{
  "n_layer": 10,
  "d_model": 256,
  "n_head": 8,
  "n_kv_head": 8,
  "head_dim": 32,
  "d_mlp": 704,
  "vocab_size": 1024,
  "activation": "swiglu",
  "norm": "rmsnorm",
  "norm_place": "out",
  "norm_eps": 1e-05,
  "positions": "rope",
  "rope_base": 10000.0,
  "rope_fraction": 1.0,
  "qk_norm": true,
  "attn_scale": 0.177,
  "bias": "none",
  "tie_embeddings": false,
  "parallel_block": false,
  "init": "normal",
  "init_std_qkv": 0.0301,
  "init_std_o": 0.00674,
  "init_std_up": 0.0301,
  "init_std_down": 0.00406,
  "optimizer": "muon_variant",
  "lr": 0.00457,
  "lr_mult_o": 1.5,
  "lr_mult_up": 1.06,
  "beta1": 0.95,
  "lr_head": 0.00429,
  "warmup_steps": 0,
  "schedule": "cos",
  "final_lr_fraction": 0.1,
  "batch_tokens": [16384, 32768, 49152],
  "seq_len": 256,
  "doc_mask": true,
  "train_tokens": 268500000,
  "steps": 8615,
  "dataset": "wikipedia_en"
}
Each number is 128 + 32 x the weight over its row's rms, rounded and kept within 0 to 255. Layers, rows and columns count from 0. Numbers have three digits each. The size before them is the row's rms in percent of the matrix's.

# down: layer 6 MLP down (transposed), 704x256, rms 0.0794, rows 176-210, columns 0-127
# gate: layer 6 MLP gate, 704x256, rms 0.141, rows 177-211, columns 0-127
# up: layer 6 MLP up, 704x256, rms 0.148, rows 177-211, columns 0-127
down176 098:145093093140180073107128087138105104162156122157184131149129145146107062123089170079115135101127132152110137128086172055117099148172119084136096117128090180093112120082126138196200141173142149115129123153134116119120161162096141080124082143144162104171074116160133113184108148138130101115158157121093120125144116077132099117082091130112114117130161184092087124110139114204109177117121
gate177 103:182124144158162166137121129123119144165094133127147156173126074089128103100120118113143119089147109084134092173140096140113087086134121097096112099140188124100113141079122122165096123124111121144172113165103084128059100146121169124080144147120106134157173115144137136114133171118135112130183188114140096156159116150127097134110155122127111110084071094169141105187152089127109146082101
up177 102:046103147074128106148126123190147130081145131122075149221122187164079125123071094150162163130101160116133114132142150170165137110164132130154109143096115159216095158130093133139150118142145061085144115142141149111087151140137116099156144100133110211137082088131164133142078121121127092100130120157152103174109137165133154107134129105135098100175130137104124135182116132144106142096132
down177 103:133085110107160116114136075144160144124135095151168109104124139190125126103084184093144159128109134190103052057079126164112111100081145086196184111134169157151139128163116155106189098089125157075094129141156119139119140137120132212110052118108145108141218153104126140123138121126088131141070165197145128140124148107154097106135132140122144108135096147113123116141109134168129089173069
gate178 102:125073136086097141130127132142105067101124107162147089121123141098145103136141137108061087044158156142105090177126172118160120103147157141132159055089125120105071100130090129125096124202156154171138143112109101141136120078143163160169090140084124160058135100111111176163165099125134137130122154150101129147094162146066097179103132153126118151118162159036145173192121167103079120157158
up178 096:099116080121149148042181158073150125068152129113084134126153113018137148135081098162167136158119130148105150108082168074172105135185064161127122150128187126135104139099161170149127125124128064100069136136162153146158127106108087122137123092135194125118086164100145168139113151069131099098121203150088108106129055136171123142148130101167093131131120168164177195109101131117128110113121
down178 103:133134120107114088147118170187147163143157149110100158119157162119120125139172094168154104136123176149142120131090094096175136152075136132153161098088090124124122086129116097085151109182175117157121076098079140141143127146062193087107123127125119133167116110076147120107152073128125098170195164164098126164127129160086109108174176160189120172099197078071042109124156124117188115142142
gate179 103:141140132125112171095073137137101144134183153105121067108125133107134165171222151069058103133121138118150111096123142129136105109094146138193152111086160116093191194095101151126138113114137224135143156123120120186134123141085101101115092131107044171114154174135108121111124130062152118116126109029086111127097214091142107095123198133098137164126165125168112109154142120131176113119147
up179 100:127146116171152152144122105113105192106131152111163184141115108053087103080175119120082045118181080091126102116078140132133120106081131168119115122153097109130115195098082153109083171153097126115107143127177138137113163111143176072116097093119098118120143146150122139217106197121091104074158105087104129125105213142098156130076154173137084162108126178109128115146113092085144155197123
down179 098:154119089072098111125113170138071121158076106132143078170104108106082204171071125137095131148107159130122126143084113154087151109150138133161117080065111174131136150162137127089105068101079148120115132100126131149106089140193086141125152111153151095125094068108090088117167129129169160151155134183102103147103140122161157169113109099115178053117127163207138145172156112113148099079164
gate180 103:152129129115122157069142124148086153152089097108066111133122139131087087132122173130146127183102139116169148167147128122143100139088109114119102115125138143120129118136085174103129135142134133153159118095156143127189120124039096111162102105145133104095207126149145140149119150123155132125107105144102134205080188088121121076137144132133103156115123065092112208127158069080128153157114
up180 104:165094147155122238123170092147137152155097128168106144127107122138063113122102103097126138147147101139203148096150130176167144156116141132095186093102146133118112118118075064056113145161065113123108118130147147084061042062138165100142134142125108106101140122145159121098169080088112150111134096082135157139132047143132133145182148092108110136160116141106130122070109107139168143141184
down180 102:168205112155127109089083154122106136122140063143102155107142103142167189190120116109073149135141094205118099111133142068137155080101144133172111101152148157110148186146158108119061100064155042178114153148137175157098100140182127115113098132159121101088100117137175125138111138107104162146084104130150170139167109091098164192106143194139208126100112123127166177118114101154162079136142
gate181 104:125160099131140130130132139158167175202102171144125193149079137135055106151134100149186117144194165119137190077148181190102160103137166109075059186140133120146140066191096070149131092116156106094168153096118097171120121153135098183128151139122098118126111150159180140103111163134091116084117067119144167156089122142104115092150147081148144141127101131155147182169102144102115143111121
up181 105:132165167160130106093146073172104229103150148089105129135110087100096137166079109096134112099093111097100131070181176125132151136146216085114159114137101134077098093197134101060064174154186063128151127111085108117082115090164129132159113159148126163109126092155187114068126164144117086105147118088090114104087135134115116155138057120150163178157113126137133143135078121093125085215104
down181 103:098097176171163135090140134127188106125183151086080151140122138194120140161134151134120096083124166100078103135100065098088105134244107151123169062145183113133167184134120131117131105106122164173065101097149152201109211142082119142107095108084112123125142152175098118176109119120134174103140125172144148085063159135132140109181118177181155071090148134131139114105143137102121150107071
gate182 098:155177127075116082151159155116166095125128109197191138130130169153134165087136133099086104076060152139136132185099156191126129120177095162097131170103136158154204174144124098120124174067125125166107092126116136113169170170142135143121122132138102195128146152160102153010107156137112149132111131134122179109082058094110144125113159166132106131141138091146143135142157145054125077105096
up182 096:111092095079115167116111121106119129044155139139126117165094131140108150110131174157166117150101140170155128142132082128164126137096131118120134126123112144037170145084171106123086113101061095184071126112139105124169172148089111109134114143133141151072166141153135145148137137123112123167108176131201145100154092121115063148134048117142137145139105175137145129055099110041078136163126
down182 099:146171142141136076151142141138109123122079135129147111104155170115112127173128084101071123127146149099153122095120207139065165023125124117098138154120127158185132136132143196158148146104122108145120121058134078107096166147172154213121113134190121102109118144107141085166100132136116129130165094151079179155141098078064074070098135151121164130122156140126154129167106123194140152106185
gate183 106:131180111101140090106152071127126155157139122095124127101125087124097169084177125107106150094164128094123111128139142107085180103074150102074112126118135054119119144181128125075097152160163072123155154153061145138134146134088083089168105140170119120182178181111205119112144107133148112112123057122160072084134158146183134131081114132086137164157110112130125135138143053165147127161105
up183 107:128056067063139129096151148108152132158095116127172161061192178145181111148120121080138194109095088124101123200110136107059116126181133188180109136144104154181134047149109165146070130171129097114119107099075102167183172066136152148174091112127095150179134154153066113122136154128059143157090095129064154117121170103127143072156102138147134169102144160142182132178129117152135098135122
down183 106:160084160125125131121158120142135088108059095103114142132072109165131182224151079106108138161128153127176104135143130099104098151085098063134088153186146061116148142146150083118172094147120083115086164122126100119060082125152136065102139145095130123133154174117158152123131124065153124086126191085119091151123150197109138092095103171149136173129155183127108113112096115095116187113096
gate184 099:115130083142116066151104120105116090140146120116131133159070058102096099095158108122147138105066093149086154138112098125154138168177199134110158157152114163159146210056098097167139106077156149096145119117118173189130118092136091093130173121192129169144109150140131092089094076186094113120085164143041141139145121139131089151171138134085141150147111140082144145119082156079118064118111
up184 098:144118181110140139079074098152165125137142162136151171162153156111190114128117131177179139174156141057176138138106152153089137118090110113141141146086125165147108159141134108148116162125133165108096116129138170162150111128179167084122104137171126118153170120067121127181105142131154022083172178150158157103132157140186151164173169232100140124082104142129127103145137083102098092123130
down184 096:102087108115042136192157115052125122130124129094094124128131106205154091107136110134147152141123143172100113084151135084122119131084069142143133126143153149114134171120074112071147106148132135151163103192137188112155097128116144151175138081126150144115114176127125119170124158109086147105133135202156064088168093064149089112125137103159146138144156112133176138142112097148145120137145
gate185 103:154161113124043147147141121151146125156145141146170047125165117138134144080124085118146188147147143103105164087145148154073202105147088112109150126094143119166170084055106136134099100108078115172177126190135179137128140155161118157091103109084127139086160137119161156106095120110110112180149129161106118123172131146145085119180089146156168167156116123156200107142146163089125083137118
up185 101:137136005153174099128137140179107165161146136132077137119114119155084074146123104163075138066114130143092172186094098137117087147117136155130127085116167078134135150120117103123166134108109109140108114089163138105102101089141099123131129185138097108141091073112095123137196109119163167115101149086090120171095103160088131163150136146063155100180145106122066131132172082151144159122145
down185 104:122115131112089140119098107122233127165126142119096107101151126139091090167131050141172172145088117156140132057132151155066137111116130104087132145168115101136142173080129114121112097110140101101181140166130125082173155120154151175118133120124116169105112134135166157109098119140133150119104130170140096127132138152156204070170110108084158167146074201151208150121145160099090081144114
gate186 098:103183094074107144109124134093130210137090153095163114120120164112154145178129189092091122086126160135110106078081117116154118158111122174071114124074139155110122139139099098118103123099102150105126097170101103129084175127093177153123138034097143161097102092149082085142117120128150146102113136096094102207140167092100145111102129118096163127093125139135128201118079182152128123107145
up186 100:091083107141116125012103143126174133118118120154120074124066084105123192169172058119129138093121176157124139091113118115146127114135069145170104087126109102155117130175121127069111124067144100165158141126142131094115160078161143171142119120206125141135090089104149108136100118128161186124108092097069136135149197166137147094145163147095087167061091153078134178112074091100181138140170
down186 105:048135173103104120150143128172095152125119128155084159109157100080136091121117198127128165125115084141154141110111103096087118068158178147170115178113108070180134058070129187123092137118144095074168167110138148205080125140134124132158123163167104079105147129043121136160156091117190152127157126140156116190094127140135162156165155108080099167178145089113149078126139067123097122148111
gate187 096:131128115142104191134090168075166174154176139145152104144133135074154131137083107093164120142146102139169145124104116065153162097159113159122073150096139101106144157117135144143036067132147139137157107107103126101124128118135137135159133120166129149110139117116102158097095130149114119080160152115144222175166126141071092157128151080141144199128180163067167149075161138094171127090078
up187 097:050108158070124064174113073152135068153128102142074094148123125134104098134121134189096081101144143116180144110162082156148161175179094184107131137122151106167134105115125171113132134156185148102151226131125145115139112163159188126135152161098140136153131144173108104135129146183086130101100129116162122122145133107129159164162125119097183102175119105134093129102140130117117061146159
down187 100:115111135115140150087196144132175114113144082062134133121135141076154110049133114077125159156156163107158132113137142161176148119071130111111168089110087176174116113127126123095160177101155124103120099136194187153079146102155129091157148172158084146146100128138129130173114110088112102108150140085143119145165111136099113157130106137095088110069127139155121144144138135169075108101084
gate188 098:150118087147137088113145133121203115147111160139084149155130146169135055131099121099178158119144116132201118150187152158109146094087128155156140155146146109135114151091135156148164134076112120125156179088104091103121128068147125084092142131113104145119115163159138204143126131157105137071128157153118142126097154116173074148152168102088104162132149056110127209142102085169072149060109
up188 098:133121094132103155170086118107123174075165106111125165092092130143036090078165185179162135119140155149107171094175135133195201073118068088171137117123184131125145128056159087089144127097083195109168137129120196186119154129123185160128106170118134111154170096093175114100064142129109069080099149108130168139131151132089131115092147165164129124088121161108125098105164126140125168083112
down188 101:151136162121134122129136122117155122168120107080128099072079141116188135164111115157119152141119138069119149146053143088101064166166175137003131133155073139141094181140068144154139144149136092118105156136138094144120097165050129095139140171173146123070112061151189142127147157134154129163156065158154111169135075125164145102075121122106099136186146114127145143084115168156111129154093
gate189 096:124157186156097121155135102124175062175127091142105119118138132094121110133140172077100177125124115092105162068161139150122109128118108108113115062106138140110154139092109154138134137077145113108105169159106174106136113138143106123161106078136106133088148082070132141137177130143141186141143130127143134090119208100109162138116137100133099116132185134091139108124173095103123179081150
up189 096:112128139202076171163105165120140158151082162082127094136137138166122130153130115136157144097124168105115114127124150072166189093118121110077123066195091087102113079070109151134148169120160130114148102124116073107151105118084092161156136078110130216123121158106097118117171094136071174140110078134120120123145207158068085103153098155144186127118096068143136147104174128184103135134138
down189 095:139139134153155148133127089143137129129126156140171095124131163078142108087072140047104115092142105143089127094089100123102114160178088148240096149186154161126135174149069075156149105133092108153078173151104178152109151121167169100105134144088065103180195089139089176108088154087171119166189104123131125104112112052134130134137159059158090082146122175096133130160079105121156109109130
gate190 105:124144129113129104134128082101174161154184123120177075125100163077180089119151146122118111145177174150121124072109160143155156069091123180115130128084103168161105051111133116149134095151119208154121152142163163142187078070151160074082081135187083130111138178066122107144170165213097088116166127157116125085140162097143149098164125127091128096139126177105142111076121116098156152129071
up190 105:081132099129095134186118129175107104107188118137169098131102212128147166139156149154136191106129115154098131092115146142107123125135099141203145153140106150088106085170140101070089167135135117120110143177132214042060069092220175106136136169128103155127146136114093159159172157119120091122116121143167088109210120154164087153110125108111159141149100149105162097148110117114110128107123
down190 104:056134200126168111119197072112138149097163118156173166138132184106105155091159084141178146044152119128134153069109143176148125078081154163105103158136107115125088094147138163159178113166149107120100128135119139144160073134085139104110089134144181089138132155124114129099146156125128095138148136141133102124067190151166108116129182094145077134138095157136075152158117180151092144109058
gate191 097:121138097140087104057200123177134171101130150109164108105128144111142182112086119172070149136147134143120098109108085096121129237125064133121143157162138125056136172114075116079089120130102196137155123090167156134128125082146162125134122137122118161101146123127222096133097126154048054106119157129146114101131144183124105164088114138123116148183100140154126135159129133163088136061093
up191 099:123135142143145182119126127070153131126120148130167096136149091052197143105147178135136085113151125179121142110147182095099181139173131164126134180144095116095153080094113150132163125158094146155150158108202112094168146079130079133094139085127125073108140150063136156121055122128122077089168117099106106131155091158125127167118195143132113188143126128129173090192136135060067124097100
down191 105:099156151126143158130069121138138163071144073128097168181149174076091167104165136129134119093130153093136138178104077111185114126182072112121099143147158121191100186149103157089164122138155069140103149156087137125069127137123166136188142146082132077151138107104133101103153120122153119114077184093106141137077042108162078076152143131081087116121085127156112068076093110106111140167141
gate192 099:130117160159152137159156137171166095111136172105147120124122135096073171119196158123113121087110106126111141127107178166162141130151110164145139189190084110142114088084166120077100154114187173170116154140168127133170162152141160108165138145173121132098158107066087168129121116113159120088185123081133124097141127167087208077114116187135107084150115063184145168128065129093112144141142
up192 095:102148121104085150126126161111139119106108147088138139136152105134121093137124158165129075131091080095154064117164166159097108177140103159082178073120111141143159183147144093085139109154130133131157116136081153140132124123127123132148133086148148115136162125155090144133127141142149132116100106093107173121148157135115068148156122111069087135129081098129195134125095174128153087080106
down192 096:184129135103162100143138111116154124114131131175122158158173140112179133085169146142118168138122117152095151073201113095144212117081122120149077218208140129119145077110129150113104129127140115108120164123108102124109090165151148140128092154115060159119128134115171149115098136120129162189130172156130143129103125110097162073105163097130105187152142139168084136130146111155163087146123
gate193 106:154073073147160158156106115159141128159145158041107151102148167132134124109112169108122167172129161201167083095129167165144131171109119086076152165134170145138119129096085117085148165161077164124092160145117160102160120092116171107084140180117126115179156168215141158108065152114153133152170107132145107133143147137097154147133165139159134122147067128104120150149096095143183172105110
up193 108:097104107096125095177086165082137125119160133163123151182162141152139137145146170109134160086153148126161098071064128099157126127163130114124144083101140119167116055123123116203171165062179153124132115123140146137104127109159123197060163148123117090091139110153154135139156129127082133146113117121114165052164140169134093175113108141115176185193109128134083100164178178147119108104118
down193 102:188184109115166146094152080154162141109175124126175164120143143146114173144184143117126093140120154125133187162077158100076124176139159140183113121131164117168095142112146139148014110182109145127108113111103107079159189124079131077113197130172025185086150144189124137138067102076123086130150166105114136199141108141117200122133131116126115114153078168087138103137139082167100142142094
gate194 108:210125085134109107065131118149193112099085080106063185069096154134103113122102134149111107139117099066112071060125153156126189141166128099181062129130145124134101113063129117115180123142073120121117201178099118170148136115166070138145120122113146095157055123122161133190123095113121119130149161112131174116106083135124148163120100066131040136116180201119059143145161125113149116161146
up194 108:099098128158165171204173125055103162133101141126087122123096113150143150126203104089098165127130058127133132115093126122143124186131106146158190155134067144165167176165108126159118108073132134129152108159135166117104131154116128108159138113119171166143114086141144144142140096106213139168148130113153165166076141167135110152137124142139162128091132121139145146129134225167189128127122
down194 106:079132115154135097154167160151064133106168115164095085126141132088140115110109149111154095085202085154118119155132149124115138153091118172136157135139110155129105124139161121105070126106099100048137131138166193124102120139126143171170129145181094145073146160142132103112116140156132092162097184105112070111133131081100101128152179146153120101139146167172115107129158142104126107140167
gate195 103:152135197118126138182122111098115109120098164052169153154102172123134128116149132160170148157137082142135104128147106103078139118118064122148173126134143178106121211182151177138095185109178133098078142139084143134084101150122115104132097154147118099102119131176149106094154117144146112099110107102103151150149123130166094135166093135122135175101155120133113134124159106171111097156081
up195 100:143110139140108124147126103095143097158121076068129116120067116123143097103106127114106101141132126075173118098101132145105123137158162170078179188160065136114178151116048134141159130103171087158165196155135105187135123117130092093143110110076101127147123148171163103136108135118153153085137121096134179142132128149091157127165114089134123235154158154130086131070147176084139135144091
down195 098:110108131152150125108134132136147131114103189141112102125121134120100124077136120144173114133158198173163123165180125143187116125137108094196092075150094123163123143166162067123087138144161180129082137125179107133130105143125161203137150140124126124097089143111093134118198113173160101082198158089126141163125190128157113128126116103193161112112117115139151088127127076095137157192145
gate196 103:077185124099083139128075132115155141139163125152077176094135102142218120114116137118166120146126088145117144120094114125101164115152135120117073128101156109065148168116148150143095075095135142100131093189159107108177155168111112129199184123139176146124095164100097113119136118109143091128158144081107132136167109166137157049087171130168147169123133167089125143118184132131153123100085
up196 102:104150124170119075100106139142130119150134130136150103118151129107129160130078139131134095148173149132124126166133157111120122151147070115130127079101114147146072152114105113109092098180162116055159152047113054175135135185135191141126143110127123103135089096148154161136185137049086094126051137110127042108184154151095106211022122168078115132161127075065101109140163179129112080097123
down196 103:091131113142125132115126104100122163118040073114140173086075114078144073149071131108160130167074127102115109100130140122097154155092136122105196232172155174144142141111154119130191170054150147131138124100120107165121132151142149122171124130098140101211083146106112119135088116152085139120101149192122112150088132097111101124108101124078118097126091152135158137092081078129101194126085
gate197 102:104087095193135134128127114132138158123118124093179108152052136123109103135077102071149140106165097107069130158102188142093168148082125150081106176064133096145139146197167169106196176086137141154133175138122132109166077099136123133135114112174165102153107152119154131080103148070147157084130146100144227143138144125099126164122103102146131104129109131179059133070159083110139184073133
up197 104:129114129137102094080100067105123110128074163152123129120113141157115087130144141099179144092081132145127126154194110114161192162104166158144117138169102216087102138107111158101085116098118143148175160135114090138092133135054137154119155119174111099057207107161148132105154074111117153099138134159159131141112087112125163124118146083118168111116157100137110152093139143104092120088137
down197 100:184163113122059084145096138116119162215131178208145092111126110122149149128157103109091147144113148100117166098108149106124123095132118117125067106152117133130065089147213107172190130118126153067069122145108112098084076105140118110097074059155139164173098109148144141148209148155121165133138085110109165078160129103089148102159144163022179108184087073164094068095088115123121179114120
gate198 101:094151131136097111167128114109148122168143126110116113106086127149180150160100123129123148183097182136145079080166087117149179135110174113172108091135143122128156080188133119149101165158105137069182119174083158177100079165124151050122107117135108151118086107083183136042111140170150125138180116108066136126092165091082092106169128111140112202123145152074130180173098159137146122064164
up198 103:200082131163152101114142138118132095108109106124155192124191133135060120121102105145152152126144139084103114132116119023163181111158131141163157082126096107111109112212085120145113112131126130192099112134180091128071166120161138139151147127124077148157123153143146080111156180154159181130109144124102122127045131196086067168156161122174094110167168166184130072122108156130121145114104
down198 103:088113097135144152112114134100181152092183146123118098148115046099136104104100172131174149135097121095137132086127112184076152133152159104110084123120127140122194140033122131065116097122080166118154102134091102158152115110116139127145140082125095155086161117120095072165136126126075106104091171107088145078138148125137098099224166093174121113116149119090134197140106136147106142113049
gate199 102:137147087134168198162154132199130161177153152074144145098100171138090121072123073128170126182086146146136097167134108147191112146098153168115121176127110194110134139105115161092120128171141114098139113119059126118098099158126134163134147107123105073107113118165127199193122113109109142092148072083121119197096084186116147139129105108142154175124186129155128137186111090135084133113098
up199 106:098086114109087074131137160159155109113165114095155122132094154062141116151098141129170159130106104184131178104147118172136150157141085182142136127098172130199135152175165113142125123186159154074116144124185131154165129152136131143111138181087163087104138106154170136096099108101122089175104151185151091206097161155154117088149115132138141153127074173137195148118099143117094102131115
down199 106:123101139151150171140124161163086110104100122188146066125076056137115097110136108090073115084144143152108154126115071094088076163126119145125074106164134101113096064143109155090127127075097124165081130092120041138146126117067120115150097086119159103162136154104117147200123129163116116079188119104201119089117147137112123142176128052127127120117068163112070145142143103138146138094117
gate200 100:161097147093123076077194178067157103101100146168150141118188126138135165128172136137136192090085098131191158153164094140113151136080120159087152142146161132123098078140131103129120075114126128118114186145125177128088169151126097131108111084088179145074107120095101182139161059073134166122114104137170128171185114119153172045091060140118140115147154124052137107141129079168142094049107
up200 110:056097143135129133157154079111103100118154135105127183137147168188123145107098163152154102103140140158182156151074187120171147107150148128111081178111130163149163153130127182141135179126146123147106059139141101134109109133139173152155158173120049140147124141133149143128134121124111131159111083179206121173085155148104120147166095184119131168147168169184125066177084187076118140102160
down200 104:144129113176163196127085181122132135103138131138097069135136114146155090148113143151074141138128137167117127112208097090181117168124155122123158098189198166107120135084118097164137154126109066138170119090170126093161112156165165084119107117151095153175082174122078113155078147145181105100123152162130146083153083190093111172135124144093131062122091101144130111089126124107102114144156
gate201 099:191142105119125095080104127158113076140117130136073151091129106149124100142112098148121171129105117114169095206116166129137143182147117163125128172110170084114133130172137143197136159145119098141112157106123086106166113146103042062136109081154154116111160129083154117110102102135151159074174113117088127137159065131098123169121110123107131055140120127167112116183194084141148134106107
up201 105:172163151105071130149156124098147190124137116115133123166162152087147137145105112107133126119161098163142100178199170121171102136094198092107147098147148128192177182120096135108154189140172072137087150110117171154150143084133127084127117091161157128151094119130099134195151107092106129164143094143088136068117159163131094159167137118146090141108153153123103125183111078111103089156117
down201 104:125127079159109105123120109174122139036115170093130085135164141170126095163079120159150142110172092157102146184128068130091167070095207132091145118121127108150145118139108127117129115129082202152104085129153148138121093124161135147050094174107120150167105144183123202152159144108132136149137136160144100147246158144155103167126103054167157119138104161115123166090173153094121123088153
gate202 102:106061228154111086118119128117149070139159199073065143114145112067141166117136158171090131125078132161165124079128130154160128124111148089144142117107180060164175120155123156101167120085153142119160156164080175144069172149146109186149098142149194115079114114106115147086142186117110195124149159148178188131089129143176127090173125084121159154136094135130099154192118138101131128136103
up202 102:092123112159081101111139084131146080086152137101115144171160115172161133175144148105135122146072127136160117135186070164062127149116087119148158169134134094124122098076102153100141205187111124125125097107100109107193105152141111129123159131080120096122075125185134153128103120168111155099144162197140149130097106132111143189094176101114067088184051072127154152161128123131104102074158
down202 099:156072095110104122145155179097102081077145186205121108127129080112125113132133134150137129068085089162097112134146158192103103070107149178126159154123141128050105130121198185130142124152141129087158104131117168114105173132138119121133121127065144147136140106094128101180088126201122046125094064143124110100176124108098115111179093219105112094134134160090152141147156121125121086171164
gate203 100:138094082107127076174127169198100091164098125170075122103091093165130155106125126065184144092117081183195133139165123121150086125177169082140164138132140093084069081095140165148136128144134131152177114127142098081074115167133175087120124115147176153112092156124078168127125107149082128125133189128122169172119159166121115110104200136128150138092179142146118176111164152171116067166145
up203 104:099070065141115126142083144119111168154136051111120121096116129136158132183164065088096185164143104146125165137119093138132153110136147122103156147157131117079137152181139092095117176108134185155110119074220151141139078110156167159122178110146106157116136125129112079112105172100120113181104085109168156089074109139126116113130155142093117147133122124133154182144163165165161164178058
down203 101:125096188134116131103098141143173170103108093116138134172105114152123158116135092125132102115114127147065130121153137150152085088155109098121121137085155152108095190171106127147137090138124186126171119094129128115109140136105134128141170097130098098115156053118128104137086065189137171118140139077113130150108146151170083141184061099132121222107159120094156124107060107181033147121151
gate204 096:126173104146150152086111108082126084137145104146110176103104198179097146059178060094103172083052115124116082159084107140104198124146093103093129118152131174123087114106142118114161131131138141137242099171133125153095141173128104131140113098094152161095095129158102128172102139160076121113135131112168141088154094121105069139108181081143050087153095141131113123126118130108100155178122
up204 107:162152108137114106148084120209160132118198093126120117196161106083109109105086205175092111129160124102140103128126209130134114137121160151147162147139165105117120173177110086183081150109104155064125126146117089151151170123150076102112112176147158164110133154136153125136170114096161082125104113095141155141069099152152125112149157127108119103085163074139120161084137194134128150158104
down204 104:085105106080162152097137093151114112124102135138155067134188129112122162085083014113141112147139168142093136156130135144116118153168152083121085083119141138138130124085115112133167123097130118164101169098064115115149156085187140129124093156093151143101125136139112127069133057132098198106087156106100172142122145142084141176141146104108108079157120149130211084155080165090180072138141
gate205 098:125117154097095149170155166088137112124064094160119147130117157109108124175167142086160108131119211132155122132121113138122132141145183132083192112069076171179139121134131180143055083149135141112117170182104115151144168121118130113117073148112129137162165095128184142121180189155163133142093116173156086116146099104105129166106166164153100171077130131145107042126154117069105127168137
up205 097:117121097129122153169088118141191092099106100141111083103120128154100197193059158100112106211086128181156126145127169096147190132099127129144103132163121091129224152190095098150057136190192106150169126156113099110103128121086179075146125158106157097152145122085134100114163117096155156125115105201117105121121103109123110101167229107086160155090091131094159175141106109134125124106120
down205 098:134147126090137187232126126106119099148120100056160187122117119121119131111110163075123142114189117049153127161122074094115115155126132143065116110134146219130144117149157114067070124083097162095147141129165077175168134105147124116124140127188072120172128096166123151160104161158084106103147167149099155131112107109136144083200116143127153150139160158167140102140155123122183125098104
gate206 103:126124146144119152126122144070098113142091122075163133165136156158094130146117176102070110174084136158125206100146148104157097156125168112180096133117149126177102169115035148099113162136124151165091082107146114119186175121164095126105222164135115194145107107099155134131091121111159139141110179163105143147142068108137134118093138137098127091150174109159110123121165083128070107120071
up206 105:136076107092040140084157157141133069142127156107211144159162124130127111083142109082164159087187087143155120167190113146130135168159159137177151163140170120167096179054138126084143152109133125114116123171156144048165117112114138129074141122112045168094145142148131109102125107090149120164105123099184121158125115135131137148150155141104133082148124136068120038128131115120127107158089
down206 098:141150174162144096144108153064139173174121090077114146146120157100184107167141123137121145113133181121036148070102198151164092123128093113123106088106129159080122097119116105108116163165183112117117079087096179190115184160144125126093092219112156083161118065106143151118085122090172114135145162107130123144158119151121166158103127206149168163152123106170197123139113124072112139107166
gate207 099:084125153120105112145050119111135168082082143115108141093140137131137115122177111113167122091072106085109155144179162144072096117136090072191146126115164154170103110169096108167177135028145153156145176186151116135159145136188176176158161092119121124126161160061177105131170152111133085181122144136163168106061117070137106117147084114097084084099130081169142179104147095145135152084127
up207 098:110141120135131105144188107081128095166075121177128108073092131151154149144108189163090189187130160146102034090145120127140072151089061096108126124139092131135115084186118054069129073126115087138075157148159112113125080113166148129141136093144086164147139157113148156139119172142142105158141146156134155092132154132057172124158085157137144113130176171143034131161102125113076142155056
down207 099:176094132147064152146077080150126098160095115097121100157070135091143145156071106124119108150099167169093148149138109139113163130138178160112161092074142122143120148124090101165078141088177084031130163150119137133097132078104134226132143178102119132104099141104143120102120085131127145090138140152128143161135161088082164125139146207122159135090087133147151134125144118140164173152112
gate208 102:120226118107089071104115151114149167138163183114142102148138124124084125118164154118134104089164113168080111115133112134128146082152124129173166142092187144160153101102156097159136101157100147163164158177111152147146115129184220131156108116190104153126092082132121103114139144063149120131077094116105117146175099085126101084155096172123125139086078111139169056155122123151033105150080
up208 103:132104167122115152176134172137018137108101095117053094107114113149130158144176137138142158108142104142159152149105137112122068178176179106102101126130083148148111127144121131104144076107112102108168133114138186143100087121107143167151054084130147133148112154144165051131112131062175119146085101093173114157178074088069084074154141117102084132096154094095115142091177130137126115086082
down208 105:128096149148094172090083095150230070112112141164185109161156097197126160173105125141169166135103083124083103095150112105122111097124115115100104135118114118109120092154079094134118181119150133157150159096095088052135092172150131144097145150150108157114100158186075178149159131098114080099145109161113125113143130121152140164143111087141109044136092140117144145182084107149147133142072
gate209 102:095123100178128158131071136151109165123127114156127100100137150126169109112106127155134133115070153146134167132137124122158111135111146094152077098191181151176077173137072124095119098077135150092134127078107182071150074192127145134125139185100097102089154133086111162123149113121138159119160181178158125109089054131150156124154122096185152109187120094161212132195163087148158101138155
up209 105:157101208133091158167094129142118083110081105136108092047115144151161192105106160135084086171197094148137167136098121128100120167131091177159088113088127100090124070102097123126169120091135085142126095043107166124124152136140118158152162153143118154105125112140100098143092139170116143130142148140143112148125104152117113088161132153138090135119154138200094172142063048180148111113095
down209 103:179118121125181109129149132079102152141164117135142110101087140123108186062161085040108195103136116123129113116135107079095098148110113133130119150118117129128183159130073123147128118217145082162082155117129127116054109183127142082103118081068123121126147181123144155159163138200143122140132132136173129127135154106107150114139146082141080081150120142161110109117141106142172146119127
gate210 099:161133078135151115148110127160133109156137110108097140096154108101106058124190074112093125092066126115118118166079143121122139147187163118118156150103137157132108157164138161057159077136159112152211148050192082181072143165150088135119159102190081118108135162154201153125134159117083079081063159146119104131151141150126094120116120130092133144150123200060162155128100103171109152134140
up210 104:091110144131149134100161153122091139165170142139158175174151103137150110123115169119075169064129135157146156192085130164120092107146116112110108135115149180137148127087181090130121139128137112147127091065129114091135157092093172154138146100162075150052161133108140147139108159127197113124092168054080116095123205108128097109048107187125189128175140080049115139149104129122126159096073
down210 101:079144141159183169152157111141154155113076112101067119117118139120116079147136158112175120124092083089085160111192119111142181110105122166128165072174066135116148093205158151095134101101112156124179109136102130141090117155118090165127093159140118106130076125193149121160181119114124148097125095128150085116103117089131119124191119071115093138143143129158158108080106144113100155157103
gate211 102:212150069154108139167183123117118182167069132103140108120137096171151137131138048129142155114102149142158135096194089124157131100111133162076141128063131201085124123121147093135123186115069146137126143121114179102143114092116119097078069128179154151101110183123154184108077142148164132112196136123142172098160166176134099101152051179166154091097124182152119126162145120146075129079101
up211 103:131085160150095125094150137112122123121084061120081175135086134170112134119192165077150134155151171160145040149100156144201100109110123136051093100174090085120087107098154107122174125136081096150151099110094145076112122080088100113131116171128102157137142099141101123112116100100128121138093116130095202077149065099097177117127084139119127116094138125152103097126078113137117123105065